Each number is 128 + 32 x the weight over its row's rms, rounded and kept within 0 to 255. Layers, rows and columns count from 0. Numbers have three digits each. The size before them is the row's rms in percent of the matrix's.

# layer 7 attention output, 256x512, rms 0.18, rows 0-108, columns 384-511
104:132121185134134155092072122116067144152158153149141111120163105137177123177175128148197115122117101160158126116069139159126150133163094115138085101101114145083176120134176121135128164138099199119124120090118083112150074155211113078105127138131140119079145144115201033139149038113133143093135117117096225106125131096097151111113140101140083132131177150122106129080095120124110174089154
102:090135121108181133166098155073089112108136143126127113181114119149134077152139132149160112130146148127120150124133107164193161130149132154133123146093158115100159126161107127164110164128104119146136174141104092160102099156133139082139149141136159108120163129094104114071191095048136151108118114099127121180115081124129099119101090104106075104052148135080079132128115143110110187173160
101:136109106114108089161144149116098114169166138099159136107074132101093092144132110069084095110147085145101090122083111165079144135129140168180089159126160143096145116129085110107076089123118090079119115144140143134141093161092141126147102137090074152125151105091111120120141191129153207124166192104113117150163054139151123121138104175191126116144075146128109137151098127137156112128116
106:041068123117131103150117120094173126136154134153156154147111165128141142147107096144155110072074084119130087114099145109111137119155119114119101174098130129153154129152157122176145129099141104142128119142139136165149124150127107139144103123099160114132076115138095094176051095127164196113133103143142132163147127105152118101114152127096109093108122117106107130120126093047134154132136
097:147174109140154127117144125115099126145107085072141137153075106140174141108112129108158189151100134099112127152154070126086162142160165140135064074104076082082153178195129131158130154101130109161089146122132082152084110126133146122138115160104160114097105097119102135166102127120106135100131109157139140123185128140118145123139152134165080110168074146111141140120129078134104120161149
102:133140095083114128161159097174122122152140138131153064151118160161130107180113149133120125096164126091168119154105139136165135148150179093159101137138108076136174108098158149073199144136128150103091147119116128069170154108118135118101074158122167103175105108116210062108127176068110102115077166129139179147165163121106139171101122101117076158158092102110144159123135152126151153136127
096:092071121142185158146093093124141128069148123139168168194133127065164137190142134110095130109156059148150159152139145169140175179145163138096098064141118154129135143093190094164126176125155152176093168075073073080171106125104166125112132088103114124183119144142123098150118101178199130132098108197081162173142099142143116137069078096133143121123057119160104123117159133165146157107071
106:112104140158098125117119032179129182108055128144154140139138125181096157104146110166147192088076118127163150118169080118114133083126123115121128195137120129159065133127140200101119145113097116125125059149127071150193181102093130119156124170139154149149106154149120127117131114087069165153159133118134111126102153144154155107126128169165152131147121084150140163082117137138148124125102
094:119087144091115158040106193119141074188157119123135113132120122108186135138171090095110118083157179103119118146162107159110160078081157077171162158158089138081072123160043139126151149165127180130088061152129139119136108146091155108052132157098134048152145155159162120147121172115147143092127107167158146153133154151107138144117129062139135139176101135152157109136125118068110069117105
100:097165128155107147088163095130108162145155125131192170146108111091105128136167179124093155213161140141068126149111109162108114149122119109140146096115153133144102144118111164209140130077168158148123117064134146143149085109128099110137179137092089117141097122127101139099129122191126135105171159095161116155127111126160109111150139157087168124125153139189102118198118119134089134164109
096:133172164044113085144138151186124132162165094100159124090152097172142166134141118069120125110103129104148114118121176138144135138113143087116102132116133141079105168130141124128121147140108127141144111163132131078096095101159141119156133125125161180084118145198115133112088127142123163124100109152137163149100145131113094082045131167159146105085097152127126098121172144105109097195133
093:125111127168088069130098115093191140148144153094130121168211126161143123134105134160133141084146193125106156133185093145134150113081122087127187134113141159094190095155090079101094151110135184146155130108148172117173163137149115107098117143126211112089119146114130150159125165122091138123124109132140079113115114125123129148180137106109103142133124147110170096122169157147132120119110
101:092106147109107127145153111103188169128160165128158148142160145112123057046132134108114160129173098153096141134143127140140097097124063172074106132122142113129158138096149135125102111098151122159145150160139105185125132113113100114128115132118102135063106099097122149087079136147129100105148074162085150155135115138104153138114166156092132194145104109147109112096167118127144159100131
090:110101154111122114108142117188154169129167175122155104103167217146146130108174135121130056092082153152154088147168116137098103146109097117124196101103137120149161177189103170083144123186131119152182125091102166173166114118116134120123144096120125198172156123095195133136139154121139131095132154100154083133054120191201129115144109107081134123109200071136128115193209159115167132103104
097:206139146122107088124177144136162134140104139056110107141185087171134159063131150117173115151134112129114126123152124147201097142109136138131118069164104113094078201141084091141103113146131145174119124112121108129117101138116085142177126121124061099125142122158131170160137114088149126158132173161197077155134127113116124103094141149155128094146172127060094125162198146169128111169045
087:154111129107061088180105161141073129140149136161161134058115155068096109078131148119130125117125066084092097108136129136075096162121125148082098205101195110113128133136134166109144111076100124119101130149153218098195102151157093135122115103028100195124131071087128137135139127122127086145159177082110152156090076118171160167125126148132107143117168155230123115061177134106175179132152
094:137106157103082147100122092142114170154175148149126137144071127142093134150117121068105128117132103101139098112058167137113116115103068124095169113158121150138156084163103152152139129127117096143133169149130091181155159110154090082094124140134060101144144063169094106108093159139102146140115136153135144131115100154169144167160149127146158123086119068048182100163147170162164129113127
098:097113095175139134089116121054096192103081135104104170156067121101205075197063144136122103142106132140092098122178101134151137121098113111139116083095155160160123132104104177108124073132153090177117074135151137152107131181132116134158116147124131113177094201070106125096054128116074138137132084185189164138074111057078126091097128099129174208158089152107094109094064120120155140118129
094:111168165119125155114125123138135124106101127169142169124082144111112127147117097084112113125126113193111185088055144091124123114115093132076117098095114125148193151139133122144149105122130169155128170135146150110153085049145145115081157099114061094142133135108113116108150126148183151107151069120073165113111115142137161152173128129131075116174128193121089130156101185087145127149138
093:116143146117069108143148133175129119117122111131094117167077094120126087140081140110080172111136138158123097111124165184108146074118129058068131143148067102133126142047116154110117155158143068107102156195108100134150157130127118124126095166131132067125133156122112136144092169071115113051105188161144108133121109225105190125194167126143165143205104126155093160125109172156172103102086
098:169157121121109126123133085119113151134098138098086135156142155141140126135057150177135152088120113106182135136085118140168160139084111084134115130136108085159165145138145137149142085083144107105075141129165101085074121109146101105211168077225150150096148207177165079170153083134127189146123159126177105097086170094083136158095179129080136108134137139128119119130117096119098119129085
099:116163141115084131080108140129099151112098152182139106067099131176109075099134155147133073163158059096132128071150190166129138151132144155174168066172087179134152131095106094147163126134178139145166138115143136153161109088185164140125102110102122166140143089116113097144172112123127036095117114090161169109056103147077129176092145077183160071173202075162118145167154133110169093082113
098:097127137118126153088109176132124134087129123174154110162130072128191099152106180098102108093135098112141119132121115054157149152162111117156169133102108139188145104113119114109087153105119098110147123143194115135169077121162153153095128145110174135151131107108143106106068162192104156111116125144114130133136197113141152155121112128136114162129139079099162104148096156120082116087172
091:111113078122116140148102074046121153072159103123172060163130156155087142139111135085165155175168069111148146133158159162127139100157178199176056068106091148104095095119141141106155088123166148187122171115131135120108153133124062196159162133093165097142118143160137138129108200133133123098130153094161087153154111148147182137100082079170119144139147125159167148145187189109139129123118
101:129144108113106128055139121053113131097177144122133151125137122082136152129069135142153135085125158168122168150126127147143116135138176199091131104138130144117156117158135126117143106099060143135171153076123113161109117184116122119117115100118108087113128112072093128112085105167059181153102111146137135157161168106152094158128161081125142178136117110055136119161070090086163065143128
107:161093141178110123157119126123122119121141160155132064105155146090123122108186125119121106091121122100122129132125126113143126130087084140207170154171147125131137151122164103179135139146128116114144160110113118111141107086142134101126103142102146129119144141107138152103139142121147141095110070089147143052152137125147125126100165074089142108064120134148151135103147122096123064144096
101:106113062183135118158104138172107179147089110090168176111132115101167153125179152086163111075163085155168091159156097135152132195130114088092108105134143089168138162186131118114115163103170129140129116134161105128125114071208162136171110109130104134127091175101087049084083141105129138099115144133109113067138133168108123105084142180124155137180080187140095125124136113102140175097110
104:098114179144127084129082133143120146163108109133154112122144160117071215102121125141162101149123177074140153130146156118147146108088143150188121129130064133086145117076149152122102092159108112158128092112094171126182125131128135179178126128145078123125127148152149132076122056137096160139095157150111150086126064081145130145113106154163027087187149110141152157124109090080151092114123
100:098172185133147075100105148107144108136146129100125142141124074142175132150106130093129122129047116102100097146185124075152080190158142164104175171147134110150080160149113084089136142122103145218138071101147148158106140102149130154105147097097120105135152111106116125124159104152137121157116111187120122148124187132164072129175157135171144128132132169107121080103184110168120135100088
095:151193075162077099083219105160095117141140081101066135088104150164152151105133112172148108161139096126088121169134159120131158112127104098107108141196123115169112074149122091143140083144131141086104173140185140094101088136100159095099108119158097197159164093111086122124158064090116107144173135134107133110100142173113112104086074144126108134120102134112088159166127090160157133103117
103:145159100097131135111069172104112175170111142089142123159106100109124107095125109191121108128146144164075150122170142113113173135151139131182119112116133130124163063143084083151131084144167176088136114158151137159126074191108120135127113174111135091154185165161120089133113124100155130121123110142136165112147155120129136091153139074160100104151121087131143090129167167139124114135110
099:187109134173209084135122156140125129155127135129115138166100131149172130143193119153125096181146148126142123108159110132149125098092151168118135124150166178136152096205126093104148091112091078103131144048056107109088122160136110132148100161093126125113141060111107148153144169167153120191142191126168136067111130083133184089142103122108078132117121178085153119170207121157135099159104
104:112160127122135126162166148137172082126118184130128099161104161115116180115136148161105135137117106069126134099129106111096126067125114120139152121106112114075103141107102118171071190152163122140150132134069164115091144098146169137181123155131113091104143110151065173121081105118125120134116161126150141157156115127132143110133198157119135138133144098124074190153168083197104110143183
102:090145152123159118201127112145157102105116137168096138101173134189103123195126146132107133111113138078092132120161136099166111179166082137113131137153179103124131136119135122055096164151136127114152079113130165097130150091113188144135170126165128202079143101197148078111070106136113142144122152143112090138078126144134068118142094108079189076135084186174099158088119171151146141150199
097:162146148132076119168192117175152073186082157119133153164146155150118103106085158102159135145147186170154108134092102117117117113145144157113190176099110104104092163164099114137121119158139088112169193112136091154133133145096133087144089079140103136146146067103143153134072144129079119141127109128138124108146155162116160096147189101140106096167172121170130082077119162080115060155108
090:128108121154150159167106081016114159116155157132154181096091157151089133131118105131108158171144143101125137172155098148115134118138164133121138140106135133137112128195118187094142155144099171117100109106091141145160109192100110129097098187137052128167103107079123158134131144159143099195158119159120134148173122105146118068139085035116132160090133168121153104085093119128110114154109
105:125135071135104080178147165118082231144114046072135137150143122149084122146135155165198141145191105133127143133083102093107131125139192100137122115159107103152138105159144077139095125138097136093139138123122097108116142146115113094120163153120144093130166069124129049116166142091096139169135134109138104100165165173146123151137170138132147090189085128070143128114152107145050097170111
097:126126114111140157121054098162149142091126120163162172107119163149117075089126124104134119175130130129131081133128135153130151108117087103111087120118150114137135112104035142184096126093095149136068181144084133108126105176085137150100154090124133174137153100182165155125117141166167164158107107136145106137112109115147139151160084136160144158056126131081182104153091124099124138101134
112:151105116131158058105159134135130139131109122131111061175175143132128119116116073143126092122107111091104103163172123104126110167182130130153148150114067127130071149132124143129119131072096091165142144146140168112144096091085144135167094118126113081140107141100190142130184156116106149106120119135131129124122131125171070139126093155096100159176101129094060117115151108146151150113186
099:138108114139164133126121143129169098157097143138094128138105149168074117122078080109138149142094082155069118137151102093137092141134154148174150082129120116115114143128131146118122167160138127089162109121096077077208110133064125128159133118135102170133104137163135163177158135155117090097138092193153142160131146081133161099093097065123156135142104104139128062086153092152105080124114
106:123140127154133146096148177143130200133124122097144193060109099146194170102106100072163143143153156171139146106092109109176143140098061188158073039073118144146143153138150170107144153143119118115063135109096137137096110082162085139085153086117103224148133093123134162168150067120107106117104098120067144126082140106082156119119121110147124128092119072102160101112078131094119133198116
095:027171151131173116124115171073150103179073107156091137141091122093096138075132158152142093155143114095131176143172174133127101103161080152148110109206117071138124162148141122154102091098169087206111112096138124166164138147082093106153170114149161195133060119109118145112099116095131109104106152150112150124120115108119059165160171115123114082153110094180116141083122109180136174080130
105:086099147133131050105115101110103138149155131135126109157118066099045140155125125134114182112138125148125143133096176113124139122134088118086120116091146143185098158166165108135164099128129046148067134112171135130134132135149148080143098093138189135105114136137129146074122144123099118153129157125147148141116171065122098135196131172174143172088135118154139137080112103121143087092153
098:139066174177145072109104126140142111142157123175146149103146094147112141169145160142153135147141082137138137148148112099138097149047174164136075142111176138140055132169116141157150185172051077183108148149089131178157111103092118093136080097080105105129195156110160120168159116146076139101187159095109135113119146147130081154103060144155148078141111117090135199096134118096098103185131
092:125125080132140100161145117183113149158136142131150132120130147142161102120161132134136138127130081146072178052127117162115157161081123069139066141156128119151111166221167119093144140127075142129126094097166042119128094127096147094148064136061161055119073108085129122124057216125111145144152092124090159088107138124113162146115144112139118134121128171160170141134139099107132103158071
098:109126162124189144115122137160198126124103118133112103109178119103144118187070141141155180123099152157192152108138130125106137116199121157096114073106120147125118117131137104168219129121045079179159134193123120090081112115159153173145149087127172145099103132184122070106109129142190118116087074178124139090141145163173191122113123137178147172164108082131075097118160134124123155168141
101:134156156138091119117137158111132191188095154114115140115149068136105121119154164148105105177133110096153143115153124127093080151136086166108165104101118129131107138122128184142102090104130111110154121118135152151122094143182107137150104133154113164088181125089180142139134114106121118133170156165073153165141189130157160156137094147110071175100090111116107127107121104129172131123137
101:138024113111159119172091131123148102131132096134151111147103096115127115168123091106128145105157136130142108095131121127198097110152162115172189104127134217117078155110118113113170065104126128102168101140147132094160113144170118116146101113162175105159074086124115138093153110161174093078103069072174120115124148073142160126061073122105180135150132154143144103128082148089146132150140
105:165135178078141145148103181139125092078107155161062100148115154189142099089135139111132118108189158127148107112135091095118166171148129060140145136148129190110148141096155185146105123098124137108127130148137154044142118109143157137114105177167120137156137153173061182183158144104163161149098137119150136072150097122124153150104118141118132099087120166123087135140091119085137122132111
095:120148124150135193188126106078148087148136100125146121115107164137187184124119107117071137089138135129083165132103137174114118066118043101094082102109113126046164110196105152095137146144069171107141112110119122080123152136086101133105141084133177123105113089168148124132077110202134133092151115119130068170145155155144152091184106132123143146078169175121167043101147166126144186135153
100:091061157177164104200114066121147085121130141201111146110152097122140098105155162180139118157131149140087155137141142106109139067139112095065138169132124125104128105109134090127163073103097154069104162128085115148163128162117168194083135146171131134110105051091133105088119120145120090177165089103140142073119137135138131095134114159119124160166104185178124135105150119081171137105113
101:156134163119138112082142084170091134136166121152140104140122125236105170141157141135151148152166075105159128032127100134160146116131086121192120117126155135151187158091102109118157163126135203116125206158152171193072068100090117137175078087103100078176097105124150136176080105054138141100118133073147145169094119146106183157116068136183134182105153126130094108150151160107171126123113
110:138163108156168124139166168123163089161161125135108109079135129100196052183160119114125057112107107103114114101142071167165082189194097137056205123103100087120142101093145097120173126194149094107097125139142123126151080132161182127100156088165143160163117158157178137090109128114160095126128121157119091153170112137174090105163113108144118124120130075129114088078096100073134078138156
097:134178130076103139157122081096114125164119133127128200142076141108153177095195117163100201097140154145127119140117075116092115175164114132085168121192174122180108134107098075173136154098111131173094151139168131077088155099147174080097149158171103143121179136150059175127163057162161150177157141089149110114085168119185130084124160116097171118092181116101167069123121081095110144152149
102:111134128183170106123187109112175110165070108107140145111148161125122115111109113176123074130171118134119122191162111135131168129153157156134137123095149138159088123131171124102148121142135152096156157109093130167072152163107139147171124137124115138132103143140150150136172063161141157119136183146128122119155140108090127100139135126184141143189105052163103122123123166116128070151130
106:116162140126138162077094132080098145175160115119142124140086115166127083134152154145098151121103118112097120091095096129117100090161128161146124154077075127101132127121175119124146157111184059131133118150176089207143130114139157092136127133141105095096147107135155164086122136149104147109109150117144175104161127098122143111105088154149116158124105174127135084108107149098158127051118
097:143110180126138138129133086150119168071115161153133102095141114125101121116089136187137133173156097137113074150147146157114118145103133159129087109138105085131128145167136102133121099118118129090092107158126118160115167124104107159147131144160119126033130165156118070149202107136168100155135176156165102081152072152131081196144104166174137155140124175146053081185175143141135079109104
100:102178089168113167127144124125182083083100174127067129126113118141160131125116147169100148166153076139109105097108131149133157166134109143101158155110143080138093164104130072109157105159137067143089178095157094132180167136071144183096108123141141130128078107107166124137126190173086118050146127132186082108108094138192110159130119101160118086168173087148110115088155126158112119082163
100:136113160160135140116136102129155108143191100131148182206123134111134121074128155186118036168105088120110126124111110120115129125162114182182140131093107108098165168104158146120156135047098039155137207130155079141116085126138152134131107143174098124100117123119098169078163056115180124149083199146109156190153076103141143150180066105205132143126157121148142169125180147166141165131174
102:113144124083116075173104130093130150134091141126128134129089141147125168106141177121068096103126108115107146124131134107154161162116090125125136117088125137138114117179115132105133181150141106112110111167073116152123156133151105185138087096099181126140153123162147105116150143157143161149157127146071091193150150121089094113188117121104105101183130149135115104135128152133106088121128
094:113098093177170154110158123083092101152161115117146132168115117162088076169192168130097164112176111116196143172139101177084175187163124156157126156113135128109168080177109147113188109070139133153124128111073135097096103152103123088172096156091125118196093142100143048113193133140096156108117143140097129052140115181134183115154114151121134198168125153096162139126132169105134120075088
104:139119184107142142140127109170110162126123112172109105148126124076145087067157110102117122121125139100066139120133092159135147134158161084147123150143106090128105167189148141143132123077110114154133088151120061088112118110116146108168111122075153126074110114119070133118154138189165148144091144164131161124167118068124099134114158147162154138111121155197136093154146126107152186080112
099:120128086141086105155140124125138157130143103101182110099152165147092094182112144140157161090116099109132139127056176150105091141170087147152087092157127123132179117127120149177121127162152098101183126167179109152142100103120109148149119053150126126094135114107123101100130090152093142108144150104065128108156120102133088161091164134113127123119145118089149128091085104103152158139144
097:168136113118160104094079122158103115129132114166153152163154114118095156154144138087074127096156105090111083165155151156142136111103143166130141156099177132116105119117124172154151147107119136118080164134081169171165093119142141101137179134084103152114117169172121130167079076100110072102155143072118142180158099089152130165144151138077111146111074147136152133082135142127156077097108
104:112087103145143149152117122065091114121141152131122154115112116152154147090127092164174184078118158118167142135155113186101089136157100118163140136116125139107080124151096162099132116136165117147118098157154134104106129169136143123127117163186147101143126154094065132155148100117150068100130120084103096130083080142122117126178098117162126075142090113090139097100058121083145124113191
105:100069152105158165128163170150162147091137164088132154129075132130216061163104073088194098159075092159105134126099139092164120167074102126104124135182149093115069143140157135122160086157134079111135117113118104143147126146105128138095125173109106126104131150144185087113129168122143143143178115176186110145086167167105151190088134111097118097103158137149110119137106092111115101144131
096:106140102101125129157104112135074159122096121139086118176139092093110065170153168133125139114130095138090127134142146134119107114135147177129156117084176085108129123092163130180143163084144114147144166184128136121180169119129104087118118120171125147120140171161155094072145183059193162111145154143160158145152140192099116125105118128136133133093162117159150117132071138145103177093093
100:076142108143092115114144049158161058103139116089154128129093130135129131154149109118140130108078094138154183108127108133142161139135143103091133111199115156119119100113151131140104112136118152134103127136169136115116128081098169136225183100112141076105120076154115180110118157109130093164145143120130153142096132144136144169107116139143127123126129104049116159074124158127155106144137
096:132148160138075143117122200157096127169059149136138137178172145150071107108109091156154151101108126140159174108115088160159109101138175171114130168125145125123101124118119102153128133141159136119131173118125133132146078131153113110167162151119109095154085145166151083148120103101090167136152132128112140148146102099072150079139079171120112109133145088126141086126131112174119140189033
095:106122176156190164074177146164191149109115123170135149117115146137158161083155158095182119128138160167134181127094116155121187152151121189093101133197100096120115170203107192099161185128157134157105124088100125150174077079033108193100077089150092104074084142112123199098131147131114115080146110089127143119211144136121134083158123157177156127155157120130116074152078148128141116036101
101:090112157126141098107117109143139133130142129132132070102135158169149120088130058113140088086085134097163139122132141123186119112107128130180095159146125121141105117155127188062081084127147109138119055135034104158071143140136147100083142100106115157176118170083155151189151161126080140149191134073107137108111139139124172176103056123171115084125107104135110131126078152105145072138152
094:091129073059189089153184137142100080040139137116151145155147150148167161152109141149127099103099171142120127112091154142090156070125145091106138097109128131105109201116115155086082116118143112122163118169085150108113137138118167132142109090118100084114109090108143116179150190124130105093187122127098119137152132162101154102100147127094083141083140157135088161131076138110110090129112
100:177121124109140155169095166107114120121171122105204203089185142163154166112123114143111130094114135129104095159137124170112088133134098122195104146047159114145151110079214128122136200092141136117156115144094146134135116065167172149099139127130103178104136137134106154139183057139124112145134075113092115082118121118175182146117141105105158149129133114161123191023150113113079124143124
102:119133095128068088105128119156157126111120106202105127067165136137129100087101122085090155126133183120120154146136126137149098117176144122074120171097100108114139147100079142103124146174154180103131130163192158139096159111110127145058108095095108131096163110059123175162122164110131150148140150168065056166109129106067125132132094136104112132117152187131089066153082154123120100159124
102:151135139158166098128116109121127143118118164133103132129057099141118084117143179098169174116152116174109111144115134147210187200152148120134124132098123131143076170124126164073097148125124133092100099092093134189090150161131146129127081106105102126193150096091157072162130144106110150171148147123105170138127085115088134095147130124134136130118163114154051181158112124155045149142093
100:121114099120148190106142090148086126151102127090143151167115111075169088093074132191124105132144172115152147134163105159176095156115130084137102076112142127110111096150128147145108118118186183109188163204067093092139198129120162083118119122186158149137098194169138141135126068122147089125174137128144127085150205123078183123109109113107134151145134135188194161098066071178157152129076
102:161081155115176112112112092091138099144136143133146149139121135136171129151099151201129181128142091090146085140107161149113116160184115131143125096162128156088167150088117116109091197112115128129186155146110165140136184121129154126161112130134119161155088134126063143099141086162130091096113136092116180091079151178150179169137085139109142109076105158114148121163151129200147158040192
095:093061110123154104103153123089142100098119157146121123173084196177094193160146082154123134093137106115129191126136133140177123135124124222179104104141147151116126152135096118118148168160150094168119080135076132143108185194157137139158068133088151139150124155138154146197153100165131090069165147154187121225065121065151107162152077119123133147146187129100102123160137141141107089147144
101:126144124140103079109142076108103134116177133128158141110145112158157088083155131159178160038099099151153133131158103097145116106096089115135115123148145103157070228122066092141169107135135086132115101176088104172122081086156173130145123158161127144089138125104132124145087108132098135165174159082112099172088176123115099160103118099118090123136147124155129162117135121071136082147193
095:228090176172096107139139147170132103123163130199102085134104177125120078082080119140175124126152176128103118123070118129078157093128134122147099165127148132086165129115107135101117079121113091086139127076136097167161198100135128161154108109144177136084147109115125085160127145113138118154089083107117183158093107098116150115117147074140133130118113159177133135116149145057128110147213
099:110135070146118123112106119153196078209200106102121177089121123116178121161067096108140143116107116197097117103080130153113138084127157105054116125107120159100180153135172081146160109140170090142137113103144136162163171111163156100087078157149154105118104125111129099137092095091144100092133090133105142111181083131153130117078135155145083111137109148141083095109148145156132103128148
092:124167101148057140172107135147130128155114120106146161182101114127164119141122123089140121130130140091095145120141107090098103109116119120063099127090096137116106119139103085129121128124120136148112148037131095145181131098166146130163088137096120124153135132136181157101136156180111128191150115089139091119107145163140111107155128105099108074159148149133149104100140141146058086186168
094:087140107129160167141144151145074074131120195152130126151110193120166112134141182134130215132123111049132185145166119097117112159161146169138161104102086136132192115202142120134125139110165106167126158104130122119113123135135138108085135128149154158134098082213112099099130126148104162131148120154115156083125125107104166126141156160116104171107128110106149080102116100174082181124148
107:099110136146117152140157118145145154133125120125128099136083204110113070120103141114142122124128163156173164110138152090040060107128081173121147155094135101153161170145155109097104132166122110190124159115074123140140145175141060100097110115104111140127124110120140108102129151126080128097077132107132162133058142113200101092165208153116136162126162097117112132149167156144128090174143
092:134124154140120148119117140118120110041129141141091165093125134102139143111032099067140129119138071126164122138092134084115110117084106123091149177101143149176194106113136115103127099121119119098109173104130128127132099136143146188162204086142201150131178083115170101115141082120111149108170115134113166213138090147137140150175082168116131084138146133096140117095119167114099136111104
099:148114140096140123137120170167117159150140145111143140134133125165099138061090125114149088132059086105165119166104144129115082135139086111125172155154144171154041117120101105162176128119143169148129131154142169047134162129140106080127121151127154105163121109164133124118155134124185145123123153119107089120134159169162132099080147141089159081138150107097093098174154140138112117170098
108:139141119149084132118131079138086135113085080138124135113147099127190162139151163153121140140126129079170076096166097139159134163068139121157117098104116190177105095154089109117151137175119168159094080122175152098063142127174126130078162119143147128121090113084116149177121112129069095152145158151139132123158194111064137164127140090139132126151123137128132115179130077130156132113123
102:120147076125088129092121166151179140119160157152139180067126100146102100166136184123128109104122073090079198110142208111100074096173101192175132158155089131067135098122122107129181094128109101120164196155219117138139062047109123155130096146140098177147111084158107084090096099124116127094149153148105157128100078128141136207183087145126104130112108124105171144127116135120117110144130
101:111120107108115090111163111169152163140156120153110091132178124117128078142194110164100178127187099111138131145165100105118121076119137135102102116150135152134097147158137114161149133129160125152175157129145184143126128083086125136100090167092101130099116131106173175106121080181119155136193179132134045148251124122152164135105099112158110102125142079178125138060108093126126149133114
099:096163074149081101133113114111113135168101095101140198187124118111128111076145132118098131170164135147147185137126107146089164148160105129077124133150192199116091099092160171147230140140150111188114184114158156147154084072182147106119111160129143101122101115123092146122120099138110111128158109110135130129087135137149114165173084082157163106152068111182150159097072081060136109153097
100:179132131173121159133183145161128127119098070101138103132137112118115126133147146158166127080129166209147098133165171139106122138085149114145154161159131167155146125117117167127076051127162105104127185087130036148047133143092134109100158115092130154119131141112121089186144111096081131139111132106127166105127135133105135083132161151123079103163095156134124178139165163174149097096126
104:201093138120158124122109132070117117155107214089104130151130124099165126116081109111162140070134167141103118120111183147111136099106109120176146099138080121103185148137116130094062103159148133114131124121122182179105108158117143132135090117139122077121156135132133119187152091142098129164113097210183105164088084130124182135145182062124104116054156124089110112132168089213083155143096
094:135159198135153049103161108168112089136154128156161103141102147065142094137162164143120172126146117161156121144154089103126098148122100128133145160115128110103120151100131171109096111170151153121131142146095115162086121077082150119092108118024180169127136169098130115141130060135071131087155118096086132112115179144145084163144122089112133100172154121136179169161185162155133141108160
104:113090153147109085122160173186116111100082124088147136177102105140125109145110089080127141154147113124105122128142091113150120115094109112145136110194114134140108183129086112139162134143137118195123093111050073132120111135109142109107135111119149101163105029081150158143178163144110151100118125148176116098122120097111114126148122120146161114104115145099172109130158162143154121147098
096:118114119063088111103173154169158158143120124121137124114159137165155124096200111128130156057158102128163155188134144172146118103064144100134135116090058143048121131156084138127118145143105143145094066172144136133084084110070109118125103102099127096177071120148153166122079144136127127159105188124102081097150124169119173136144158139108088105112080149100152058140108094106111125170122
100:136184115128153145141130112152120136100145159133167061106169095141127147100151057120078129135150142057159146115109111172179134133133085172113137109073120105117165106101155126149083157160203132096121130114143198131105170053152098126157137100139122108113160165127092149100097090154121121127141176170144133156115132148145124171126086176123118105140144128123112139068103134143137145111144
109:165191131109088123059137157084116143085165165159165129122137138126116153167143082112115117105118121119187104151120101137150104134113148198144106089115106178158138141127130111160183146071156136154079141113104203141083087103139165154131116129084109143152105223115135159145142067173140109101111142091100100131195122137079102134104105119095170141123121084099149132099136155076118116095105
093:082105090142157205183176085098108124115054081118117178128185096138203104146179137193141143120145138115189129112126165148083155148167131069124149089189057137079131110086128151118155141076123163129120094143162099098144124185115141111136196128177115054084084112126217099158142127140134107093154168118157111072102168210118168135077149075089161141114150170158141155127184112130116121087077
105:092142105115145188138121110101129191054115086113121108140151093117128127100151143137139113167147137158125125140075132137131161134081091128151105153081165150109093134102184138134137183141086082116105115126105109117136151136089096119076138132122160093147144139174094130155096153103115097091171139155086059097102116082079124126152133065141152132080203097128126144157107126109127121189115
095:118094144073093150118113086131142114150120110131109151117141143141106160123112111162099128065139108101137187139124062150103137134163170092183143201109138173080122131075109146170117113197153150119116115205212136089103155144088101145155108141079101069141117145142102188116138115133143139121123166126164121124153106148115169096108092156149158102096109150113130150120113073118134091095132
105:124105187164102101106099125099147099121110161109135120110120130082160104123131085115115118149107176130133103178113104123160142100126142122126097118138102105112160185158149098127113087118135154096113123131092161134151114115158155164110142107111171164169101111137156114102152144130095065178159080114133114161183141108120074094137104066136098118147119144149160116132114120150174141101145
099:146144170124115125152151098151105143100141110182118150099090154192131075113090110091155186036136130133128092118154162124102091120182147112105083060082142140121071069107106122096158175169153137074142109120161095124112160104125127183129116156160092149167097155099133100138119135101098165037098223128135137154112154176101146134185092157176137128145129138161125162101129178100146124129159
101:181160125126140113094105094124091148115120168043123139132124122103096109110121172120124140110103180125143154128114072102101131130120162115153100133178123099089136083077141177124103132118158162065082190096121104106181119123115149092154118215085110107132146146156114155133158143099081128125081117135119079168148150170123131099086188125143137098086206126067161189118111076169097114146084
099:086140122178112098156082216122138130149119110081149124126155129160124121159128096083154137153075128081144177139047169168096108131126119084092140115133126168093176073128185161160152124105166135129143161136109112091163088175163137173118038178160145141139116147188166108110132075127093108187109156155078106123094151101074120089109095144121147042077155113167181150094123111119117132172138
089:161116135095090141107152132113131159136133117135130138131084094107200117142108140083084153133079192073103132133120149147074164146093106058124146079111095110172098076152116144210124129121128117085150105152104109134109107139167131105098153122145127112132052183073117096173157119133093127126114142186178155187114094149109094142137160142086140103131136109177174091117125074164123124113144
102:133109144069153148141162089105114075127089077075192101137153188077156121171155191109161125114119083150114136126105107167096130084104062111120147126139112086126126129116129135137223131115132151164118065212133146109116122180110140159135137120107117081123133067110127139138108164112178136133097119124107133125182142124149196124196136122173160124069132108109078077161163139066133149137122
098:126142100130116161178096130102134153153062091141113152127083117143129140111101127139128160150138126156153183140073181106117162113139077082107181130185168122173103103118154138192154123112161147138133084140117137141128078129138123125160076140133111148158136129121110094140108130157103099141097012095110104117095092082187166148140130167101119092124076155133153126088112089141134130117055
104:155168101164120151131099148166105197165165109104145172112155129140080162117157120190130152165145093139120128137117156115149151171159127144132068187114123142168096100104086147149119134103070089091113194129134113150095117094122136169171101103129110148073158117141106134161162091162133072117085131119069166109120155129109108079097110150123111101128107089164127196159134071067105130153111
095:140141124187111139158181120102157104082121161041110107131156109141148095088206121095101113149125121077188113124117163073091116148119139136155176162114138084154199136100134117129119074129138081120093126124105113088112116120156090161134082138178154128133173091140137163092132180125113113178110204167135155082081107172174128176134121122107103141121080114055141166127173140111186091142139